config.toml
num_hidden_layers = 8
hidden_size = 256
num_attention_heads = 4
num_key_value_heads = 4
head_dim = 64
intermediate_size = 704
vocab_size = 976
hidden_act = "swiglu"
norm = "rmsnorm"
norm_place = "pre"
norm_eps = 1e-05
positions = "rope"
rope_theta = 500000.0
rope_fraction = 1.0
qk_norm = true
attn_scale = 0.125
bias = "none"
tie_word_embeddings = false
parallel_block = false
init = "normal"
init_std_qkv = 0.0256
init_std_o = 0.0
init_std_up = 0.0256
init_std_down = 0.0
optimizer = "soap_variant"
learning_rate = 0.00617
beta1 = 0.95
beta2 = 0.95
weight_decay = 0.0
lr_head = 0.0105
max_grad_norm = 1.0
warmup_steps = 43
schedule = "wsd"
decay_fraction = 1.0
decay_shape = "linear"
final_lr_fraction = 0.1
batch_tokens = 131072
max_seq_len = 1024
doc_mask = false
z_loss = 0.0001
train_tokens = 330000000
max_steps = 2518
dataset = "wikipedia_en"
Each number is 128 + 32 x the weight over its row's rms, rounded and kept within 0 to 255. Layers, rows and columns count from 0. Numbers have three digits each. The size before them is the row's rms in percent of the matrix's.

# layer 5 attention output, 256x256, rms 0.146, rows 189-255, columns 128-255
093:107157127088117100116169120096124115159109170098127113158138140082126144169123131143087158153116129121126161131134174136129130084090155169112158141146115077185180161111071175062145139068105177156084169109077132194135084114203118123106178121091146176107138077082107106107109109149106129167149182103079135130152137092118135205161170106100116154071161103123145103067155143187105127148124
102:172095158145145184160143126065146172115174205149078136097191118123074159118102200093059120095164121135087084164171111132121138112169131097104136141208045098218178097140081116165166080083170187137104119098129231176129096117196119065183173091163161110154161112143176102072135162128149161202075115103131097141110094113114122109124077108182130114167159144133144149099124180128118136130096
102:125108151158091127110184124103165098069131180099171160090146125182163124171171151192140108135111117171088097155184143183105160099123195121104104189135110077077131164134131149156149146162138140139104086096170140080144169088127165103142134148135119103127104095083159089142108092129126193080124097169127118160123133197143069133094139120150095193182099151108151135143061125134196191095131
100:106109096165150096123161179123125102150163143131119114137135206070138088079155188132149128128086085111134098188103090044120099126133140086147176100122106141174134128103061124158178128124119108128141111142109089084095165098095153108133141104141143134180063128211137137165102123131170116073141148173098153144119087227142098143029051118186110065080108114075192106109167119101201153156131
101:083179089064143167112156142105149138228166168191162135063184106138091169181147151120148128090150101051114057166136116120150165165154202165147117128103097135140103136154106074133128070146100158123083137171128054147145153138173076175100115134068070120060089137130111088120147196069087138170154115140169192096135119145103118113156142153120096142154089118107170094144082215127061197089120
101:182121114167174130156128088163123120103079137162096119219181105147125187161135150104100130099133117175172124154184103118100132135152168194114142091101126158130074197121175103090126142176109166141128128090214154188062188201116114169118070158130154102080167152134132143050083146165115117127111098135057099113117091138131157108134121124133097125112114127144144185108120181134085111107101
099:137125138105144227139064060134076123162128120121164091147107122112143079130123111134186084158173093137129114095172152079157093125101032069129166132103174115173141129165104128111101155148159148112124175050107119111106111126122174148146154117129146100106129127170162144107139118134140148181134152127144159100152095152113123176133162145122139189204132162139137152100179097112091103125092
096:169182101123160083074075086170135121132183136160114101191139156147137137145167081135111095193179116165142133176194158156119154087131173136097109128117129128134159104184129041143094203101111088150162099146145188179181094181089180145060178112099079141046125108148126132111147125148133139151189098118120159093117127157141108072124182142184109088130102092126171119089181164153090130177097
101:164118150133163119121103177121128100110105187063160117130096176079089191101165115156184112109173186166136155147174172116154119108127153195145154091110158088164108141135125135134073125096117089145155044107025093115120111135182168154156157109071132144121144131144135138120144185068140122148112129079171122161147111151117186128177151175171092165118107158165097142169171149145132085107142
100:183117121142145165137103085073143114172172099109166140120123122107209122075107086092164131128107067104133107149057140128131056116124179132102056165118140117086173110169072149165149135089082164147111119158090195147094141173119149146149127112112145157214134122120123183175171131136087130113125179142106149120136078151141118108156158096101114108181090076051175108119195184131164124121042
099:072133082151122075135143112173145120093099131165120139135126030115111202133139100144126153084205110090138122112197066173145173141027205108166118155182157119078075120180184128093129128183160137141098093132080142127116152140099136130099105117172146182160083126173126130173156103122181152129130149080141153190103166102085121185098151099100105188143155110173180028101138097156175113129110
093:131142170119102134122118162114113082125052150130116084126145066062132097095104094102121143117073103135132083189138152139164142134111121110194163114122177145132197107118068114140124105110101136135117140116093115159143084205146086111190182138133178145084131160215120200179138141100161124080139092094174145208107168192162131146132080105113118186108125086099165134110169128178196035195108
109:114115207142188142140103160182112150146204132130102119166139152113173148156051105149136095152094117178163098217123116199135132089132098122107094077045131186067085143078169142112144108095060243147096124119161197146115145120152143108165086097123108173113134139147142086091177112143184216105180178079085072129139114117138088167083137182165065157112116140127156134089138133146101094137150
092:106151123139097167072143090090155155094127081097127137098099205153170172087162140129139132200130111099153102166065142129111121168091107063183092084148200129104068148115180189140139164099130162111018079140095154164082135119105161153086035127072151209124086216163128126114115106137133143117130119141167141107118203149094174127161148163088108079098169186136084124089126177094164116127108
102:101133173186093135130126055130159097150094081164088150087094094086181066127183150200111093124159139107157123150175087178106125147158149112085142147115181169155172086112166159155139100131132110137195062121087122136153096123032038118137093106195167124084091166177110165150151087099112137151147160129113142140069098162104177097170151168138084164106146141091104152141125102048127124070106
096:141160129116108112136164140175135146164163172120107161125151140111162149136123124143148221079186138142114117114155145121131134170123187129098142119071164204133106117167080120134194083139117103183077129121174154144180126170104168149124074148069175152062145146095070152169133059115151108160140081116117145101100065094157145104122125093134177076112068096142117118129119095146105158195119
096:109139157107190172138150165121068150172091150105147111067149086122122152124118078123150104085135068116153155128161157112122144189132138156142078140126152162086147082159106146119115144178132043156066086131118174148143088159154147082187198146144155135152112146141114101109072113178168091120104159167222165114111112125093147098075158105061153109162095101132140148108105194235132189125051
109:136143098156089147184218104067129193077156090168084110192138111128137107102123125179065155098145079157123165095114144145064112146118134139170134124100109132090101131113109136170166116149021124143169168147131121136128140118151053156162165115178103116113122150179105112179129135081169115150161104166161133087113118110194102148146151137091138122122192117059114153080179060157142145096108
105:134088146113166164146191142106111130125108156142190139159125131155107134094167141072123126178115115173052102097078059106148135139108148152147064123139122147155135087071133115127123170024053086132090066139154124147197124232151087103166112106135111113116093154144127119122093097149145087124109180164133145120145140129151135188164131092079124081085142094180144103184160136087125160125098
101:157124134143119168107103161136164144109176125135052143172101162119176180140083134112120140112134142146114109156159109149193083150131143146181095119120149055150145109080119080154102117104093073150094113157117136132145143111181167097145113114191138069195184143127116089177105114064117116142129068172128052193103113112075115138136136141182097106070058106172133094076062134089152092137095
091:141049101133132150136155162185175134167118105127139105062128150100123117162089183122161122129098153136158163128115093080134079136178081132102127150146182196060157139056103181107125105115140103197165113149063116091124135179167150173140147117123120059132120117095143152121181101152085140139103154160098118076089146138102190104166114076132163134080087160106164099146151181154134147045182
092:122185117123090093180074069140163078138096152130096178122126091143131071174178170134083133099120105154069152098171122074124122087184135082166169129137132118128192098142127194130062127141095182127123112088159163121133131170104155104065127147153116083125162150096125137113158177155123126133206150204076164143122115153119134102187176092107094099154132153078132142111087158123121186164111
096:140103120128127127118134074091170108096127132143096137090139181110074126145067123126121090136096104164118132164115190163147148135078152132107112118119089140134178169187164167113183080147085111122140135195186113063076104204115071147079099141082140177107091112161147114111211163177134127208162124130124153096103082142138094184179193187090131128126136136084165114101150071142104123085115
098:101159054118082158095169092122167110126126104166128123132170141144104117092140180107118062138049150161094150136110157170063145108180094141190110148165067135132097122113075141132172158096159081146183175128093097125107123130114102056050080153107163161158108116131173129143136109134090138148102082090122085096114118133149051093083155154132090131126124152161093131120055130157160144147139
091:115094103142100160175159069169156097127103115148105128118129115169129118110151082112128142142122165158187132103149154112125133147143150114182033174070093134120074117150102092161111133112108094122087160158132092110155136098178131107101131146145197125139157177134130094177235112172148077137142104119086084109089168137102126105214140149176131135161141151173149130136159126186151084111123
099:099150136103120076125152120138072161116081178100076128129119152067116080172078047101134185145151110079152126070140145130206186140125164074095159084064108122159112098083098125105183123163095135180112090172110146106154211106122166130115082118174136118155122133060053101113090154098143161179163084127133156113213142116160127052177132135106089113128173117104162186112105102169126111171107
103:078153116214152097099140131074154127093118147094111100172097132176108113161104197116104152203105115113148165114167089136130080079150163139145138098128086124153143081053164131167094132135075179139117080108127167046120160107086118135170132144168119185156100153149123147153181063142121189163065125104145190114122110103126153165125174143129100101106121096128162076145091122127103122158145
097:196173155191099086126139165189165150136091142151134103153104134125104161171147176111118108139089117148167106119110147136149152168154098121115124179155085196129154158125163081126175117157137118105071106156113112129148065170108114150058207173113106107126045135128157069141125163158139190094124079146122169151046108088119140130147125143073132105084169049147149180104113172035153166086167
092:086150163089101096139121160121164187075095093118120125163103144149142123167148169154124133108143124117117154115068180087137119169104084124144060167147160142115170107141177144129152147159124135095118127146160164187194158141097132104151100035152128126108210158114128073124103121165080163124143086151140125133056129089149163075190152138085101037137215117138106146103105104098154079134138
093:120138111088083134117110123126120115146146113083173152172112117157182105134116100106154121099116110135170150107148124169165137142157173128133188095083180188115129123102105163147082116068134158148073137099151157105148189099089116126059184152084146192141140160135143123109194160138069077187139082174140184115156104063105150081173117142133176085175160159112221119111095128152162188121142
092:180144079104106086114054124124083120115165142124072149101137121126113120108104154148169123142129110093088097104147119141165132119138118097169105114112151113103105102089173101109158122126177138138166137113103227128086082072057187089157053097128136117134051161105090121079113146166116054133141123192132153170114112093199119149152139194131163083138101134149142149143168183107167092174122
101:118169153171152133148166089106103131130078104152134103145085128130115145088067103133161141159109132082158100133143117130143231060163116059151123116153164180134089179144186112160153123181117101153150129160106112154196122104113121118090090108145099021113102166082155122066055174163098112096137096074154083106113126174147099163158136138163103188123149133145116098140122083181078123141133
098:088127122185124136156131092133145143114079150097185120110117152061189140096128131131147091126099146129119153124118111132155078107104161125157158139195109100121085133110128065094128101140108129173065103151130157197131135113107095128121114085081116109208091076139156110179119130186160096171181067139108176131159159123192119206113122175123121109114137110175147130118177132145173063127074
092:098097077081088108146060054148138171076159106131169108096138139107189126101117100100067108180108112135121071082140119109126084179111133138178155136079100142157087140095116086092186224131107098141133084143076106098185121159158127158124112110094141159060112114136153073146118152145067143096140158154100144136079125112134144098071157116092090116103142157183087100145178093159152101161102
097:116135094179161167163065164124070114169160105195111192117147168123137134086100072082150095111150192126113118071119083149145141168120172122090115191182091078127129121072097173118086109113111164150106117166222105098091189122197082202097146118133128146101127129117126153088092119126158101123113127106138118170148142084089069095107095098176151141114161149146113168161098163162130111135130
108:121084154104179120138133127163100079135115091124154124157140077116124139155137121134072131134156130120150114110109140094089156136156171107130128072110148164091130141132131146127085164173128104128060146136165182168107114097182254131135172086152122183138055133153120160139150123061126179180114087048169153190120146190150113085138169109116118126099109133148162070148118205053178079143078
100:115103083112166126090137117203131130102137102131159125139124156134173167116126179125137136071117166122094140066170131108160133071123139184100132122167125125163099145176104114128216119090118142110103062158103149153152168153140160091240136085167104073121081172081140117152164082103165047107120099150190140134139113092186100122132134100153082209179049104138109173095158065130186069129156
100:055173163127157129100083113109132147116147122151119089136097058083136141106083114054117143078087117152152070169112179164087149138134128122088157100170141135147109158081099126104066196064162151161079079134101104160113158142174115126143139133167111125118115113125132069081089143160140074179077178110108097074139138140107105126224141118110160104125154099115101151123165036136104119066182
096:120167104161132163125111163126138085131202113125191140191078101120149069179095127151178193152120117092052146146137104072167124121064154129141092135117061208108149147159144144125201129138111097154148129080184068178191074063188098155145154160194134131148134141134120146125167140153173142139136135108137076122164159129141078134120108070134103139087067101111166138157135191135100130122147
105:138125116078060102139162147168146066140168159158144144112134113125127123161117104141142086095137176157158109092121178081124112134135177121133133090202108135116145074166182115108091100145096084162107156111158103158126121136123152174106097045135073095154134114114151149051170174147109126167134123164159177101087091165121186133122179086148092136139066186150129145058112139083101093096150
096:111128169144115112092121166092128130211110203139182121161134083153048096109157139152156078199115127169113127097165149134194134151187134169138166134160115145151140137095122153163084249081152162106182076150080086139117100132129089184170102115153195156108094107142119163167090103112154178121103118136219091146141164156095119204191136090103155117157162068109153137068128136203181179113152
103:076105075107151160140153146130096116117096108160138143121070136180144141137135156121158146126119076077130096104194173177119102125150084136157103098165097094124096171134031183118134116113096149115152129114076132117156113077121188052141118127145123090154168137153117124160112090154127099136220149132135111082156107175154070194140162157148143095176131076072123107120174157123108153111196
108:117153128130127171133081134168123123154109129139167029159074148175129138179129165113168124067137147135142140100092068156195101114118155137113212135132101145155075157071111150126086096219128152085147141165170164097155086185112093086128127162120188160132094129107179117154159190165170127096124083155109151153119120133133097083090159124145153148100148124108095150146099156137036144082128
099:147135120077118135173106129138127133152131127078128092173127132138161184176158084105193189088101078089110106131180113122040119203123103073171150124109064073139156145139171154153161157107130160130147151088174137161139123148133126105140139152087162118128194149099095118156135119112139145122101137152097145151093161154157089108147153143069151132201194168145066067111081103126118117194140
098:134127094095125165094088142098064131196109122089092160159123097098127150191129100149190085107160197168136121133144114146141141093143155184163197091141148179141104161108131152092105087162125148177079118114179100162092098116138111098047134118150092121139190208126155188173069102113119195168099038134103111149115129103073173080096166116136124137141134112111098124152119134107107169064196
101:156164080084116123174066109103140156076150090105118109128103106088079176083140143128113173197109143134170149097076140141085131086136132069167179109157111100114141072229193121152154183134142155130149133121150143169095108151136079189127076117082119129127148153073023103162158142169111142133177112167077117143133162121061102146121098117176099158175132154139081135163095195125094144071141
108:200136103139121073132175133121150089095078111099075194195165158083129200172151124105139153097085125104120053105152149100151128070157116087162108131168106194110122071106064106135146091106163139108091156198126116142108158104103084116100078101111107113051155126091122142106126092056135182107106087126049159164166110154131128132113112141052076123086068143100181102148155143166088089158077
104:157148054118083146092131180197083159075129141129102124136130113125123084164114135139154140118172072130076127140112146176099152166140196104133057109101126141146167103100133188130127081117109087134158098177088186094150079106102120147171133134136123137066192221154127141122122114082135117065114117122056128168217186114023147142137179166182119132113108143130061149139111081086160087108145
103:132100099117139088162084124102161122106157157142106107129121159132131137109141132155225165153095148149043129127079130116137105184133091042115110122188168137104146126154084080157137128125173075149150113087110075108104152141108130115108079166065085102120108105215099120149113177073140169139092125135090073147134083155079134108117117106106102164117136189098205129130212131124135099075105
093:117171036149153124127128083194131122109110112107169171141124166132130170077151146155115115121173105167192186119123098190047094127114099112170156111138161129148094130096138144131038089125137125069148156135133119078152108155099182114162154093104143149122178156069139107164101104133092145160178176159111211172168099044137135102147079132118139189179123144077114171116092144119178198159090
102:148120075110192129170167097077092105163101126125138158112135195083128142141120117083177158085116115162147126122170141170090067089096091141098094050184139132139153109089194136070178098101155083112098116164114144087164101149139129222137129124168131166152172070159065132167181095098074102085154112051116145183099124129099122101128130129129143150122131172135129071182092104146048146112174
103:131118134133117115129132066177130148168104160151096110107145166145131120064124082100057120133105160126014121135167069138138211175187125187153111104098078163110114157052091096069129134175164120165114146083099120137130131123144133139076131128143162115138111146111137127084139109102141131132142149110165088093084164147197142146048132102143141104151142099125064056141122075105182174040174
103:072175137160175154114127109084112137126112146073113066133139182176146125127174156090096092129148087123120090159091062104139135167144145101121088094134142174146100157097160147215090129135150141220110112132097150149183105144144135152136158158128148162123129124121156187144075155189201118159116128100097163140047130129128119127136143110218114178137097114147123078151076064102118122107165
095:071106106165104094128182164215123164121140195100118142144128144154124123043158144053075172183115147176150150150137162146101109182143180136165136146137075094098116130210076083180172130114112069157155159124069086177110108100134124108149098123150130196150158115112152129109094139070027083143135134102083120106147123134136110114156129104158164126136158135085163132098099120148127086096163
094:136106109119102124083101132144158107140124141159205143081121102134113140135134137099110105090059106100190120152143124139106147124184129166135225119142116101083160095125109057122103069078075132124120167130108051087150122121110196133140141125116169118133095135116112124118124116161156124141053156198110060158178164135142179153106054125127144189118104098155085164178140124156164123142121
098:130156087079161119106107104088132150162111158153098034099117162182108140114150152194211145165155125093124148177149140160137126167151168058182107136207081117087130169217136193133079154116126107105145130105151152075124115128093109128104219132151100069122070112100166173106143134117177159087136128085106168144080163154117160133095061156089099139158084129168199123142206099127149147151163
093:162145191171094068147117141112092185093158085178141063140150162117130164180175130182102114166186104142122125095032179104141113112150134057078081153166072093160127151108142114140077128164170129074183128108122099177077137084137142120167132124122165102074215125058095096131099150166159111148161123143123116131094124153134143096087130127177098095095127102190165064110140142036093163111119
099:188127124146148167145135161101087093140097226095108095164097107133139181221203097168104191092121162112107125096135109040098111162134125113089096143178130111136176145099150085192152136133128153085103118129103145174130133117123175131127132107170106144124113130079133093136055147146080160134137083065150109126082169141144109151092027133147092127083113180175102166098122121128172086136169
099:096109131101146108127138142132093105185139120105142119146130109100164110057160201076113097164157147095086156156143137113182077133147170149098147164157111096132144097189090135128120166154108098196159179136133168091171231169093163091157108144101168086142109171143126125087041124106105138103118091135180109157118113124132144118108159166040152070135077166108185164119143182088099173132096
088:179129111166093112184186067123171097126163091111195116103127141127149148185162109098151151127173151047164191148140084186191126162138111137135168083085074048175098173055099144079148159090118059134114080120084140137132094128150142060168103106142124081160110125104161099108172106129098155128153162175144180145170144140153137129147091126152103115117157154125188167103148059110144135103077
092:169132142151094049123163153081255096116104140077153143078088102083104196126167164143137106065141129128102129137074110152154125141117088143160129126087158142119054183172166070112138102083126111113125073127164063098097134102123147102089178102156164122167080160129062128103117116101107135110118151067155120098149164154173139120117075129155189147175110096115171106107132084126123073082145
103:167143094167131138124098129178163196172134102131055153096122157141133152111135176174147078124158091158174148062138121119203180156077132126089110134117137097192177069107153095183107137078106150132113129155132075130097116105141142108101116134164151138090136079141142037111116204150069137127184144117141174150135118084129130186223164125097109112054108190169171134088100111194160128149150
100:120142113090068076109106168126146169162151124072160154111150106134137097137087094155144124109176163140154096078143073122182113144138092121109120140142097133172073153148092106209179144156164180210118135121159102181147147163187149118176169095170179112107139160143147149144130138113116138160099090212130086107133065140111161114112149170156107139089161099071147185197112125130114110175152
095:175158163100079144163058126146144127086140115228135182083123088114134068127150157175127106066174141188152133163103152142133147169089137131152132128142101098148128133121091103078154094156135168117050175101179134095148166158094178082194162185156136138124121117179076167154145148082133165130204041131174145127097115108161118163155076098156121155095107102113124113122078093164173167136149
093:130040191104113135081119146080106191146124092090122127131144143105102127120175176142066121102149068121163059091134131087139098043128151106035089151115157111140110136102141162130103134095134092113174109122132051115140019108163116119128141079110122135150143124088119145213133148127136133081120043145130141176205158122123129164155089116151117121178142192097113099074114163116159123127120
107:086132157092197155103132145145138137190179133089107070166164138117111129122216145148084157122135151172156094065154156144088142115096139056187193131106123140126113155119166160208212178151064111106099185116134127096118087123147074163163116091084108148129109130122109080101122093132146141134133101110112176108199157156163095129143070157048181161099132156097107140153134139108136137108160
100:092125165156111086112145096094137146131145094122139129178109118159193154125129083118111094157141092158091143183145083085144136083146140107179130187197115140155121138124137174078111148162134093107093087128133100089126118091157169158102092063154161168148170093193150160141097098081094122162106069105126134159144189141125089186117107166145092075130102131117125118144127132220131174098164